Weights of a small GPT-style language model, trained from scratch on English Wikipedia.
Size: 16 layers, width 256, 8 heads of 32, MLP 1024 SwiGLU, vocabulary 570, 17.1M parameters.
Training: a variant of SOAP for these matrices, 1891 steps.
Each number is 128 + 32 x the weight over its row's rms, rounded and kept within 0 to 255. Layers, rows and columns count from 0. The size above them is the row's rms in percent of the matrix's.

# layer 2 MLP up, 1024x256, rms 0.11, rows 593-627, columns 0-63
size [104 101 105 101 102  89 103 105 103  99 114 101  96 109  97  97 103  94  96  96  94  98  99 103  97 104  99 107 105 100 101 102  93  97 102]
[[135 117 102 136  79 108 109  96 160 111 168 158  54 145  80 133  94 151 118 126 114  89  82  98  78  92 108 122 129 123  86 110 180 184 115 112 109 101  70 173 125 174 131 169 120 152  79  81 152 103  93 146 135  78 123 132 115 111 116 129 119  90  92 109]
 [135 112  61  38 171 125  52 113 157 142 129 193 140 133 150 107 119  82 112 166  87 170 141 119 203 124 140 115  96  49  71 127 163 128 178 181 131  95 141 138 125 105 173 126 147  86  85 149 128 155 100 122 143 160 131 101 152 113 165  70 147 171 101 181]
 [172  46 108 136 139  88  47 162 112 155 161 107 181 159 170 164  74 129 121 144 104 168 131 137 102 140  55 143  24 127 188  86 170 156 151 130  87 128 138 126 146  61 146 105 151  83 147 157 144 114 125 106  80  77 154 114  91 171 145 116  98 106 184 102]
 [107 100 155 142 150 157 115 114 129  97 130 115 107 148 144 138 163 152 159 131 204 151 154 107  85 106 110 100 111 160 165  95 211 134 144 129  79 108 127 114 144 124  85 129 169 121 152 129 104 113 163 111  56 137 135 142 143  78 157 104  98 193 101  48]
 [ 78  97 113 172  85 139 112 137 153 140 107 115 143 113 141 143 136  93 120 141 134 112 190  92 108 135 177 130 125 117 180 154 126 140 160 106 173  44 115 124 153 174  95 119 160 147  97  58 146 103 143 125 104 165 116 143 103 121 108 122 131 131 119 201]
 [121 160 111  89 145 112 188 166 143 113 130 156 127 104 125  84  95 124 146 129  62 124 152  51 121 129 116 164  95 168 194  76 180  75 127 146 103 144 145 110 118 108 158  56  81 149 149 129  98 160 126  94  81 118 106  31  87 142  91 150 143  85 114 105]
 [ 93  73 136 105 129 177 132 111 212  64 136 138 101  71 153 120 144 125 134 163 110 155  82 121 128 110 103 131 105 150 132 150 130 106 114 146 151  97  75 151 173 135 154 118 156 134  96 152 106 118 142 112 154 113 125 163  88 192 162 146 153 129  90  84]
 [100 150 122  79 137  84 155 123 157  94 155 156 141 138 132 135 110 137 127 163 141 143 129 135  79  90  64 178 205 172  85 141 146 124 185 194 137 121 205 127 124 130 116 121 114 102 152  94 130 116 114 142 157 173 141 150  65 141 100 137 123 136 121 127]
 [138  97 126 137  93  94 143 167 106 154 182 145 147  93 161  83 113 150  75  87 142 148 123  65 152  83 105 111 137 118 130 133  76 132 152 110 144 119  90 130  95 124 107 143 125 117 146 107 134 147 133 105 113 121 126 107 154 114 131  97 164  74 135 164]
 [190 126 125 178  84  93 128 118  97 132 121 133 157 145  61 135  91 154 203  99 123 116 111  93 115  78  99 116 134 128 113 143 125 174 128 135 127 114 102 136 134 230 161 123  85 141  86  64 173 111 137  98 131 141 130  90  70 111  95 176 150 101 190 201]
 [107 118 128 172 147  92  97  94 158 100 179 126 118  36 169 173 160 147 172 124 162 133 105  96  79 154  82 114 173 138 104  81 167 184 139 149 145  53 140 121  87 104  62 158 116 148 124 142 135 180 151 148 144  77 144 161 125 139 121 120  90  96  79 147]
 [120  89 142  65 154 132 173 195 181 152 132 132 105 112 142 141 107 138  52 150  75 119 117 133  49 162 165 134 137 124 181  75 134 169 158 115 144 115 140 107 133 123 171 116 119  93  93  83 203  84 136 153 128 166 122 120  65 142 141 112 108 114 142 108]
 [148  67 114  88 149 111 172 161 173 108 117 145  93 138 146 139  66  85  93 183 142 120  91 177 143 151 139 146 122 120 147 114 106 180 126  58 103 101  89  97 106 120 176 135  48 103  90  79  95 135  81  40 178 138 114 144 146 144 124  95 134 126 118 111]
 [105 174 110  97 110 119  99 122 119 156 102  98  72 129 195 116 127 160 126 150 131 190 144 131 187  87  88 179 116 125 159  92 126 180 162 174 111 140 116 117  85 125 120 116 134 137 101 168 123 134 153 149 102 111 155 164  90 146 157 105  72 151 188 113]
 [ 87  90 182 135 102 165 114 128 126 132 180 130 100 122 175 138  90  79  93  96 123 140 130  98 114  93 166 153 151  98 176 150 117 185  76  59 162 123 101 155 121 142  96 155 122 163 117 159 130 100  67 146 150 118 138 137 148 184 128 158 188 136 157 131]
 [136 160 105 132 168 173  98 154 135 126 122  67 123 130  84 160 120 154 110  98 135 176  82  58 103 124 133 144 143 107 149 142  86 152 143 161 104 124 104 117 152 117  95 188  79 152 157 194 145 107  93 153 142 167  76 154 159  91 175 106 103 191 191 120]
 [111 138 127  94 154 168  82 141 122 108 105 187 166  79 172 104 142  90 147 140 164  69 180 186  78  64  70 118 146 142 183  96 144 140 142  84  93 149 128  72 115 112 111 120  96 123 160 153 143 169 118 117 162 118 128 144 155 126 141 135 116 149  67 141]
 [115 105 124 191 129 141 128 139 160 115  90  82  96 102 155 137 160 156 118 220 123 140 137 128 134 106  90 154 114 128 109 117 104 149 157 157  99  84 110  97 117 106 125 138 137 143 114  86 155 171 146 137 117 198 137 143 134 123 148 115 115  83 117 122]
 [148 180 154 135 136 140 170 102 138 115 177 128 151 142  71 131  76 166 140 115 169 120  89 137 140 145  71 135  94 160 107 148 120 117  62 131 182 134 112 106 112 103 135 179  96  96  86 100  89 122 136 169 104 117  87 129 104  66 144 129 144 166 111 159]
 [189  99 111 155 134 168 116  78  86 137 125 138 113 162  75 127 169 133  95 118 117 125  92  71 123  90 136 150 166 104 106  80 118 126 113 173 110  52  63 133 209 143 103 134 190 137  99  96 162 145 152 137 123  90 133 145 136  49 136 129  72 169 151 148]
 [ 90 117 216 121 123  93  85 115 145 136 202 182 149  80 148 192 143  94  78  74 124 136 158  97 146 120 113 146  86  90 168 163 130 161 162  91 149 142 101  86  96 149  47 144 152 133  36  95 122 127 189 146 127  89 116 119 152 163 145 131 117  92 123  99]
 [119  89 175 132 172  79 103 117 152 115 116 180 113 141 148 177 150  70 112 140 122 142 140 118 120 193 129 115  84 109  65 144 162 119 115 101  94  51 141  81 112 163 132 108 104 129 149 137 176 174  95 165 116 153 149 129  96 154 106  94 167 101 138 131]
 [181 116 132 118 134 129 134 128 117 134 159  97 103 125  84  97 157 178 141  87  84 135 235 102 125 126 109 140  99 179 151 147  73 118 128 147 204  92 119 190  94  59 112 104 117  88 160 146 123 161 125 128 110  93 133  87  84 113 172 143 117 102 127 187]
 [128 110 154 148 122 100 119 141 114 154 100 142 113 136 104 145 159 164 138  48  97 127 140  95 152 105  95 164  42  81 104 154 109 111 102  75 141 141 171  94 121 104 139 104 112 113 112 124 172 111 109 149 109  53 134  96 181  87 132 135 131 149 104  80]
 [ 89  96 103  96 131  85 138  84 156 114 113  95 140 118 143 155  95  93 158  82 183 130  99 118  72  89 136 103 135 168  84 144 186 127 162 134 103  79 156 146  78 120 142 135 101 102 119 112 111  95 155 100 115 133 115  69 129 149 139 140  86 133 100 125]
 [100 151  82 130 165  46 110 154 115  88 142 145  72  80 171 141 139 102 168 114 142  76 127  74 138 144  72 141 142 125 145 150 104 124 163 132 136 160 114 110  95 120 131 152 116 104 113 127  90 153 193 127 110 158 145  78 132 197 119 199  98 175 101 146]
 [ 53 114 154 126 189 144 131 141  65 103 115 109 121 201 157 146 125 187 140  87 134 143 147 111 110 108 137 207 148 116 130 134 105 101 149 115 158 117  96  80 141  79 108 151 146  91 176 117 109  89 133 172 111 149 129 148 137 126 140  65  94 137 110  58]
 [122  97 127 119 138 103 132  70 101 114 138 179  98 135 131 156 142 103 147 133 166 137 125 138 107 164 157  85 136 141 141 145 121 185 123 136 107 115  62  89 135  95 118 155 113 160 103 104 209  92  66 155  58 139 178  95  76 126 175 153 107  82 148  81]
 [183 118  80 124  71 144 141 159 157 197 139 122 126 125  55 147 102 128 122 178 108 169 140 145 138 125 139 126 163 124 115  57 160 114 116 200 111 122 163 163 136 142 118 112 154  95 171  68 108 102 179 147 105 153 157 167  73 177 143 121 132 115  69 166]
 [134 123 143 200 132 140 115 147  93 157 100 140 169 100  84 110 116 163  93 108 103 110 155  55  74 131 159 159 143 130  98 118 101 100 112  94 128 119 166 151 171 161 130 134 126 107  64 114  89 213 156  64 130 173 149 144 127 141 179 176  65 130 184 169]
 [170 111 123 169 199 154 116 176 117 103 153 163 158 127 143 178 139 199 131 118 126 171 131 129 124 160  90 130 144 172 105  66 131 114  84 114  96 130  47 169  92 125 137 106  86 138 129 145 133 119 149  89 140 121 150 188 157 142 179 166 101 132  97 104]
 [111 105 167 119 185 124 129  74 130 146 157 110 184 167 155 100 150 124 113 173 125 107 118 125 116 129 105 157 175 114 139  90 123  97 112  82 173 162 112 101  93 142 155 157 116 169  66  60 111 114 169 106 131 133  75 179  65 114 134 142 137 162  84 119]
 [ 87  88 127 152 170 115 158 132 154  99 129 147 133 113 102 113  75 160 151 140 112 122 156 200 120 146 105  61 130 162  84 140  97 159 104 113 133 177 144 135 137 112 142 158  97 100 146  85 118 177 131 106 151 101 107 131  86  51  77 134 192 161 191 152]
 [142 108 116 119 124 133 125 115 155 136 135 126 101  93 145 157 114 101  82 145 160 136 148 105 156 164 113 132 123 153 143 114 143 131  68 168 108 103  83 186 135 104 104  87 101 152 116 102 111 148 125 108 115  84 142 174 129 134 113 150 115 153  95 156]
 [137 154 150 126  90 167 102 110 135 112  94 108 144 232 117 154 129 166 114  71 175 119 114 127 134 174 166 118 110  95 160 144 159 108 126 173 139 117  88 165 110  99 173  94 155 140  95 120 156 141 114 184 108  66 115 119 102 105 108  77  93 116 100 138]]
# layer 2 MLP down (transposed), 1024x256, rms 0.0968, rows 593-627, columns 0-63
size [ 99 108 106 102 110  93 104 101 109  95 110 100  98 102  99 100  99  90  95 100  93 102 101  94  95  94  96 104 107 101 100 107  93 100  97]
[[164 107 198 151 167 136 130 148 150 108 153 103 115 176 133  80 157 123 147  85  84 158 137 134 131 150 110 152 157 123  41 143 132 102 153 117 138 177 148 127  92 163 163 103  72  92 131 134 128  52  96 139 127  80 142 123 110 125 148 109 141 133 102 169]
 [103 130 143 122 105 105 125 165  68 157 150 110 140 130 151 133 185 124  85 110 148 163 147 131  58  78 124 163 104 125 147  65 128 102 140 123 133 114 135 104 148 147 177  94 144 113 115 178 189 109 148 140 175 157 153  86 127 109 112  85 184  95 102  90]
 [126  87 152 189 176 149 106 105  99 113 130 138 158 125 132 176 117 109  66 167 106 116 109 156 118 139  91 137  78 102 160  45 131 181 202 121 114 142 114 203 125 161 148 152 152 112 166 148  74 118  64 142  75 122 155 145 125 153 157 109 120 135 145 108]
 [161 123 134 159 103 172 157 127  72  99 128 112 168 126 108  77 151 139 167 144  92 133 146  94 179 124 132 135 108 129  93 122  99 200 116 172  75 150 121 148 151 111 157 138  92 144 127 145 180  73 110  87 128 107 161 101  55 129  85 116 165  83 130 142]
 [137 145  96 113  91 181 107  90  73 100 105 101 133 146 157  97 146  83  59 143 121  86 104 175 108 171  78 142 138 147 246  95 139 125  85 129 163 142 184 107 100  95 124  84 137  64 128 132 136 124 125 109 164 112 139 100  42  75 112 123 156 106  71 116]
 [156 137 113 154 173 110 142 127 159 121 145 151 103 126 102 157  77 157 135 121  85 115 134 136 118 138 127 160  97 152 133 158 168 119 136  97 147 140 147 158 175 132 141  69 101 166 129 105 138 172 103 157  73  87  70 105 158 105 150 133  72 130 118 158]
 [ 90  96 104 109  58 207 119 101 150 167 151 181  60  73 134 181 106 130 137 126 148 143 141 103  94  63  75 123  97  71 131 106 155 132 191 188 104  57  96 144 101 154 191 142 157 113 202 174  96 164 157 103 142 107 160 124 139  62  37 125 115  80 119 149]
 [164 159 147 115  93 145 129 141 140 148 129 183 117 109 190 134 151 101 126  98 105 116 140 132 110 114 199 107 144 163 147 134  84  96 145 159 148  80 116 117 109 103 149  99 115 112  93  98 132 142 117 130 103  83 171 129 161 191 135  74 101  78 158 113]
 [ 95 200 129 174  97 163  76 124  96  84 194 167  96 161 106  91  80 107 106 153 117 142 134 149 133 214 143 149 135 147 147  84 144 216 180 125 100 114 148 104 152 142 104 151 102 121 147 129 141 148 154 165 125 132  97 128 186 168 127 133  42  97 172 101]
 [162 161  41 152  94 100 117 148 119  73 120 103  99 148  94 149 150 113 148 117 149 104 130 155  94 156 115 115 197  89 173 118 110 125 152  98 103 102  77 160  83 109 178 171 142 188 192 197 148 145 147 138  68 143 119 143 133 145 107 124 104 135 127 186]
 [136 173 126 127 168 144 113 166  84 100 145 139 103 100 127 170 108 158 121 154 193 164  55 169  79 159 135  93  85 103 129  95 153  75 163 107 122  88 166 134 140  96 172 168  67 124  87  92 108 102 104 152 128 109 136  88 136  85 111 149 145 144  96 134]
 [184 166 152 160 181 165  98  78 120  92 149 141 137 156  87 149 113 108  89 120 129  99 163  85 128 166 149 127 128  57 122 168 159 123 138 161 106 126 135 153  72 130  61 124 151  98 199 139 129 116 184 124 122 123  92 132 165  44 146 158 176 114 169 162]
 [133 134 181 147 193 136  65 180 155 138 152 149 127 193 124 181 151 155 114 137 170 117 142 159 182 125 149 150 162  99 141 120 196 145 146 114 135  98 116 110 138 164 127 138 174 113  93  82 111  94 185  79 167 137 133 165  94 123 180  94 128 151 118  85]
 [121 129 158 132 104 104 142  95  74 111 134 101 118 117 126 222 113 128 122 152 138 161 125 141 103 210 180 101 156  85  98  89 155 125  91 112 142 125 127  97 103 138 157 107 168 102  67 113 118 165 137 140 141 143 129  85 121   0 138 115 107 124  52 139]
 [188 162 184  99 149  96 119 123 131  93 206  99 183 101 165  78 138 160 164  94 130 119 150 118 150  95 196 133  88 113 105  76  89 152 136  91 154 106  95  80 147 128 106 147 175 127 198 131  64 121 112 145 118 128  64 126 122 151 143  77 146 167 147 121]
 [153 126 115 142 118  86  99 185 144 152 117 127 164 153 123 116 179  99 128  90 137  92 149  81 124 109 104 132 128 168 168 126 145 160 133 122 107 108 119  97  76 179 129 173  92 164  69  74 143 119 150  57  92 122 134 198 178 176 124 151 144  89 141 166]
 [171 130 105  87 176 113  73 190 123 176 152 163 109 139 145  41 140 106 102  73 123 100 147  95 113 114 112 112 140 161 149 158 157 129  86 130 138 144 160 124 154 149 145 102 128  86 145 128 121 112  83 135 108 121 130  93 168 232 196 105 104 116 129 140]
 [109 107 124 127 141 160 128 134 157 108  99 134 157  73 155  73 125 107 116 167 100 122 130 130 153  72 111  91  91 148 100 130  31 127 111 156 126  99 108 113 123 173 155 111 133  95 143 164 179 142 137 206 161 163 128 126 145 225 139 107  90 112 106  94]
 [119 148  84 140 175 108 135 189 111 133 146 121 149 126  71  74  80 116  98 109 104 123 110 159 176 187 151 153 176 151  92 158 142 125 113 118 176 106 153 172 117 143 179 109  73 108 125 113 122  63 194 137  44 175 102 164 107 191 154 121 102 120 130 166]
 [132  83 171 138 149 102 165 145  83 133 173 123 133 149 121 133 140 141 158 123 109  89 157 117 134 128 163 163  78 195 116 108  64 206  95  79 136 178 117 158 149  97 117 100  94 139 103 192 152 101 110 159 127  61 125 173  85 153 128 164  99  64 152 173]
 [132 162 205 142 123  94 129 144 138 127 180 141 135  68 143 183 132 153 151 203 130 139  94 104 150 124  93 149 105 112 151  92 110 145 158  90 158 107 129 176 138 124 151 174 161 126 156 118 160 150  82 129 115 122 151 127 120  80 123 162 105 163 111  84]
 [124 127 155 133 116 136  85 128  76 111 153  92 116 102 129 127 151 100 107 133 153 162 183 124 110 139  97 159 113  71 138  97 101 109 171 115 168 136 175 100 190 167 196  74  90 124 144 114 168 140  90  78 121 169 131 111 132 155 203 116 144 152 109 136]
 [102  90 110 132  94 143 198 132 104 141 118 145 113 148 203 142 144 135 103 151  88  99 109  80  88 125 150 163 155 140 138  56 100 134 114 172 112  74 146  63 110 122  85 136 108 114 116 180 160 159 150 126 101 180 165 118 115 202 132 100 145 142  75  88]
 [100 113 134 157 134 141 101 156  62 160 142 156  99 130 173 100 120 132 115  63 139 125 123  66  78 152 194 113 140 143  76 114 145 141 110 121 124 150 149  96 176 144  80  75 144 138 133 173 137 164 183 112 156  73 149 150 120  90 187 108 150  53 119  98]
 [123  42  94 120 153  51 162 135 174 138  98  97 153 103 152 201 111 122 137  70 149 137 165  95 119  99  78 162 183 114 145 174 148 150 118  93  93 112 122 150  77 127  92 129  95 116 138 118 113 128 116 142 161 145  97 126 133  87 170 112  84 101 101 127]
 [179 157 145 148  82 100 142  85  91 137 148 145 129 199 140 113 101 184 138 134 155  85  90 139  93 124 110 100 150  76 113 157 112 150 113 113 168 176  90 126 106 142 149 134 102 139 101 123  76 156 116 110 124  99 126 144 130 129 137 141 100 165 152 153]
 [ 88  77 136 166 182  95 116 134 104 131 101 137 157 174 215 177 114 178  38 147 154 100 181 135 137 111 160  81 146 117 117 123 159  95 149 163 121 110 147 174 192 137 112 111 137 149 166 106 106 166 104 125 130 110 123 128 126  43 157 142 100 167 107 137]
 [125 133 113 136 168 113  63 156 156  57 116 148 117 197 142  32 117 104 144 115 102 113 115 154 106 109 131 116  90 126 149 188 148 104 122 156 153 169 101 183 180 175 199  97 108 122 129 124 144 103 102 147 117 154 137 126 165 148 163 114  74 102 143  95]
 [125 165 110 145  65 198 131 207 126  72 107 142 130 113 128  67 113 162 105 121 121 126 158 138 100 127  84  94  74 180 133 176 162 107 135  92 111 114 118 161 120 118  60  99 120 170 165 103 148 120  81  75  65  88 121 131 130 127 116 121  65  75 104 127]
 [155 139 184 134  84 142 115 123 182 112 120 135  97 145 115  18 121 108 136  88 146 119 134 177 166  86 139 137 149 135 153 121 106 155 126  89 146  99 142 127 114 126 197 136 119 148 155 103 119 157 107 126 142 110 123  64 158 220  92 140 124 185 139 202]
 [114  98 138 192 206 102 118  99 104 127 102  82 162 103 145 152  84 144 148 121 162 144 181 118 138 136 184 201  88  63 101  90  76 132  91 101 145 109 154 131 175 139 101 141 130 168 140 155 147 133 108 111 113  64 121 129 140  86 145 169 164 166 173 105]
 [195 111 134 106 163 146 115 113 130 170 140 109 139 120 128 134 133 104 168 128 134 143 121  76  55 120 176 142 181  58 153  75 151  96 122  54 127 144 131 106 147 108 160 104 120 163 107 151 186 137 146  79 167 149 139 110 152  52 140 125 152 137 143 139]
 [110 105 104 128 183 154  76  67 109 141 130 161 137 172 202 201  94 157  68 152 116 110 116 117 140 170 161 154 174 115 114  74 151  97 128 132 132 147 100 116 106 115 119 126 173 128 128 109 149 143 126  85 106 123 119 162  95 136 150 100 145 189  79 155]
 [127 120 125 148 179 139 156 120 156 157 158 133 106  90 158  38  95  69  54 135 158 114  91 176 144 131 113  95 151 153 121 111 121 117  81 101 108 122 137 171 131 118  97 130 119 114 100 120 137 148 102 103 128 130  92 154 123 133  97 205  64 133 117 159]
 [ 86  74  62 112  79 160 128 129 100  80 160 107 156 122 148 150 112 175 128  57 146 142 117 140 108 128 118 113 109 189 134 155 121  93 128 137  90 123 155 133 194 111 101 136 103 206 174 117 100 156 168 127 142 125  61 190 101  70 126 100  98 140 188 100]]
# layer 2 MLP gate, 1024x256, rms 0.111, rows 594-628, columns 0-63
size [104 100 102 102  88 103 100 102 107 111 105  99 105  94  96  98 100  96  99  94  95 102  96  97 100 100 103 107 107  99 106  95  94 101 105]
[[167 138 149 132  84 143  88 118 108  91 104  84  80 143  93 161 207 158 118 118 197  84 114 146 122  73 113 111 154 153 110 144 138 115 130  84 155  92  97  93  90 161  94  69 180 141 121  59  79 114 140 130 173 139 141 110 123 154 155 136 149  82  68 101]
 [158 120  63 169  69  68  93  65 118 145 167 187 162  74 172 108  94 153 119 201 100  46  69 105 117 173 159 141  50 126 103 131 115 137 116  94 123 125  83 139 113 124 150  75 123  78 125 209 109 152  90 134 145 131 115 124 133 133  90 176  67 127 130 120]
 [ 91 114 106 127 159  83 165  56  81  79 111 146 157 127 127 139 159 124 144 152 192 144 129 150 117 131 198  92 184 132  95 132 101 119 139  99 187  89  99 108 126 126  92 108  54 139  84 198  90 152 145 156  98  74  79 121  91 156 159 179 156 119 144 113]
 [ 74 136 102 143  86  77 108 122 138 108 112  93 170 154 146 188 169 114 169 190 152 140 145 107 130  71  84 139 118 108 117 113 115 127 120 194 117  83 105 149 162 135 116 131 119 102 107 105 153 123 133 138  92  79 131 175 173  96  75 160 137 112 167  56]
 [184 130 154 149 159 125  83 119  92 160 151 126 160 103 147 113  91 188 108 159 209 130 111 157 134 147 127  86 145  75 137 171  95 150 139 114 134  50 132 165 129 148 110 169 160 148  69  99 143  81 126 177 120 152 133 202 173  84 124  64 106 173 192 121]
 [146 139 122 161  51 101 172 124  64 188 135 126 104 155 116 134 127 132 129 122 160  98 142  98 129 182  92  93 129 165 100 114  96 119 124 147 134 124 173 132 156 134 115 150  33  92 111  95 184 164  79 142  99 124 118 147 121  82 144 159 136 123 152 120]
 [150 136  92 124 148 168 162 151 187 124 140 138 127 136 141  98 116  85 179 162 108 120 137 131  94  76 132 151 170 106 106 142 105 144 116 158 117 125 154  82 148 167  21  88 183 151 200 153 169 162  78 136 105  82 118 160 119 140 132 134 160 141  72 139]
 [125 195 201 141 132 119 136 189 184 128  66 112 100 133  96  72 116  96 112 110 116  92 137 161 115 147 151 137 125 181 183 131 155  54 160  88 136 165 113 154 106  39 124 186 137 130 170  88  92 119 115 172 140 112  53 132 127 125 133 108 132 113  81 105]
 [164 114  88  99 150 118 140 166  97 134  75 112 112 143 136  48 191 127 164 188 211 104 112  78  90 170 152 121 169 152 150 116  97 110  83 148 146 148 162 137 162 150 171 129 137 111 162 164  80 155 143 153 145  55 150 167 101 122 114 138 167 200 139 109]
 [116 175 139 111  82 125 129 171  73  76 137 148 136 161 115  89  92 173 122  91 144 134 155  85 200 117 192 131 173 181 165 155  89 125 101  91  96 179 122 128 145 172 155 150 130 106 130 121  71 104 114 140  93 201  84 102 144 121 127 118 103 187 147 181]
 [158 100 150 177 142 107 113 106 151  58 130 123 149  90 185 209  66 141 171 101 135  96 107  89  93 104  94 170 127 106 100 123 105 101 125 114 128 105  94  70 177 115 126 125 159 105 109 138  94 141 117  88 153  49 103 155  87 103 157 170 103 142 141 138]
 [109 119 149 112 120  87 100 194  99 146 122 152 141 142 168 147 146 131 186 116 170 154 119 104 147  39 159 143 152 174 125 130 109 104 144 118  52 118 184 103 150 149  83 173 172 123 133  87 110 126 142 139 123 154 180  74 181 133 151  97 146 159 125 124]
 [149  52 110 132 180  81 185  88 110 135 126 153 104 166 147 131 109 161  96 119 183 165 126 160  93 145 128 126 113 133 125  94 133  92 131  76 161  97 154 141 134 149 134  80 139  86 120 131 136 123 118 160 107 169 116 138 125 103  81 123  94 144 108 136]
 [ 88 125 114 100 163 120 159 132  93 147 122 121 104 141 117 124 163 168 155 127 139  80 143 121 132 156 158 134 107 148 132 168 121 126 107 136  74 167  68 153 122 180  98 127 140 116 106 120 142  68 136 110 140 172  89 124 145 126 109 140 120 112 158 134]
 [ 84 147 125 153 171 110 109 214 123  92 144 168  93 100 125 131  86 142 176 133 138 122 124 168 179 122 165 129 151 115 115 135 185 161  99  64 143 137 136 142 101  67 131 148 102 134  96  91 124 142 124 170 162 114 170 170  93  96 126 100  94 118 108  87]
 [157 168 120  64 132 174  91 192 132 110  79 120 139 123 168 123 134  94 125 185 114 167 183 180 108 120  85 136 178 154 154 128 121 200 144  97 138 174 134 112 190 148 149 132 107  93 128 155 148 124 106 127 183 141 149 157 132  93 129 132 133 144 105 152]
 [176  35 139 112 146 108 157 156 129 138 102 106  87 137 126 140 109 160 158 102 159 135  99 123 162 112 127 151 138 113  88 122  71 167 141 115  74  86 111 161 124 140  92 143 135 185 146 145 130 144 165 104 102 109 108 167  76  85 168 130 122 109 118  91]
 [133 151 105 153 145 102 170  95 141 141  64  87 159 194 131  78  55 126 127 137 152 117 108 154 111 140  80 158 138 197 123 139  69 138  88 136 127 125 131 180 155 139 111 100 108 150  49  96  87 115 124 173 107 161  86 188  56 112 122  84 138 123 156 157]
 [ 86 123 159 162 101 136  96 161 127  97 109  62 123 141 121 100 100 153 108 141 117  95 126 124  71 122 120 152 137 153  77 113 147 149 134 187 114  72 141 136 130 100 143 118 161 127  69 153 137 148 156 108 168 186 152 128 165  67 101  67 107  33 121 114]
 [116  91 114 102 142 104 137 136 121 149 113 125 155  91  63  48 109  90 128 189 104 102  97 163 158 133 159 159 132 143 107 156 179 137  59 120 128  81 151 141 136 150 112 117 115  98 194 163 169 140 113 140 142 116 142 140 122 151 138 136 108 138  94 137]
 [179  90 105 141 142 152 127 178 198 165 131 104  97 121 104 146 161  97 104  74  87 129 164 105 122 113  69 136 147 124 136 133 135 118 157 114 127 181 104  82 119  74  92  87 139  99 160  84 115 151 158 128  91 115 134 145 104  87 165 119 181 165 148 179]
 [126 102 141 149 155 128 144 150 130 176 129  70 145 134 122 103  97 118 127 142 130 115 227 141 200 153 126 109 115 111 163 112  69  82 161 145 147 128 100 173 215  89 122  94 178 146 149 126 110 144 124 144 193  88 122  99 112 172 123 169 134  88 129 126]
 [157 170 130 137 152 138 121 141  73 207  78 131 145 174  74 107 103 111  70  90 178 124 169 133 113 109 132 159  78 123 141 114 136  71 107 158 125 109 115 124 120 165 150  95 113 125 109 151 136 176 170  99 109 106 111 130 141  76 180 141 135 117 178  79]
 [128  87 174  82 143 154 129 134  60 110 140 192 123  85 100  60 104 194 128 187 118  90 157 123 115 129 118 150 104  72 186 140 131 114 108 101 147 179 114 121 136 138 100 133 111 179 128 108 138 163  81 114 148  82 168 173 128 114 108  91 164 176 173 125]
 [ 70 145 162 160  71  95  72  87 148 124 132 151 160 148 106 154 108  56 123 101 144 145 129 103 138 189 123 168  96 101 188 118 109 122 124 130 148  83 111  62 112 130 177 143  98 104 129 149 163 155 109 109 180 162  71  86 132 107 103 201  95 126 106 174]
 [183 108  75 109  57 120 115 144 173 168  92 117 124 119 101 132 149 155 156 171 161 144 129  89 170 134 137  76 132  71 144 166 153 124 120 122 147 146  88 125 137 106  79  88  89 167  74 144 144 160 119 108 143  89 148 109 173 159 101 128 120 162  79 135]
 [163  84 112 194 146 127 121 144 118  71 143 163 100 131 105 113 150  96 197 150 126 154 138 142 159 150 138 140 125 111 201 184 128 151 120  99 187  94  98 162 106 130 141 138 202 115 230 145 110 125 179 108 125  78 133 186 128 111 123  75 138 161 102 113]
 [115 181 154 111 179 124 126 119 125 170 146 107 148 109 128  63 158 168 130 156 118 110 140 153 135 166 130 124 109  72 118 145 133  62 159 101 134  79 101 115 138  94 119 145 107 121 178 125 104 198 124 124 102 145 173 102 119 133 120 124  79 138 140 141]
 [140 152 113 152  95 137 158 107 114 195 148  88 167 119  65 156 175 123 112 153  96 111 145 166 104 104 126 133 182 119 102 146  91 109  73 120 158 108 148 105 124  77  94 132 151 141 145  63 122 167 106  89 163 151 186 139  67  40 195 139  83 147  81  90]
 [ 71 178  79 114 127 116 158 118 195 135 151 144 156 164  28  97 144 126 135 110 102 123 143 125  89 142 122  45 112 147 130 153 152 175 167 196 139 139 163  75 166  92 148 143 127 119 198 101 161 116 152 141 105 169 127 134 151  72  91 167 139  88  97 101]
 [149 100 105 131 136  92 113 130 135 146 137 113 121 104 118 184 127 154 117 172 135 112 110 167 124  83 117 133 129 163 112  99 100  87 127 182 153 125  90 136 149 141 100 126 148 101 156 113 115 111 137 112  98 130 145 167 127 140  49  89 133 143 192 151]
 [ 89 118 121 106 146 158  87 126 136 176 137 181 167 160  85 154 209 124 180 169  52  73  84  82  71 182 132  84 100 163 139 137 135 100 122 134 159  69 133 163 158  83 110 128  84  89 139 135 157  88 107 153 106 134 118 117 198 131 220 122 129 138 120 123]
 [173  99 128  88 102 147 144  58 134  46 160 186  51  54 128  83 125 154 100 109 179 110 114 148 119 131 142 150  95 121 113 135 127 100  65 114 129 127 193 171 154 120 125  96 122 124 105 150 173 107 112 164 145 116  77 145  85 147  94 116 110 169  80 144]
 [100 107 126 119 114 123 134 126 122  97 170 163 151 102  82  92  86 166 181 125 123 137 155 140 157 147 152 126 221 127  88 139 168 153 168  99 105 174 125 139 178 145  37 220 146 119 108 116 108 106 107  41 108 148 153  90 167  89 108 146 126 156 108  77]
 [105 120 107 171 100  72 109  98 157  81  68 121 160  89 106  95  84 188  80  98 129 152 163 143 180 164 131 163 157 111 125 170 111  89  65 127 190 191 124 140  73 128  90 107 138 122  83 115 174 152 135 142 119 149 122 172  78 209  95 199 145 109  98  93]]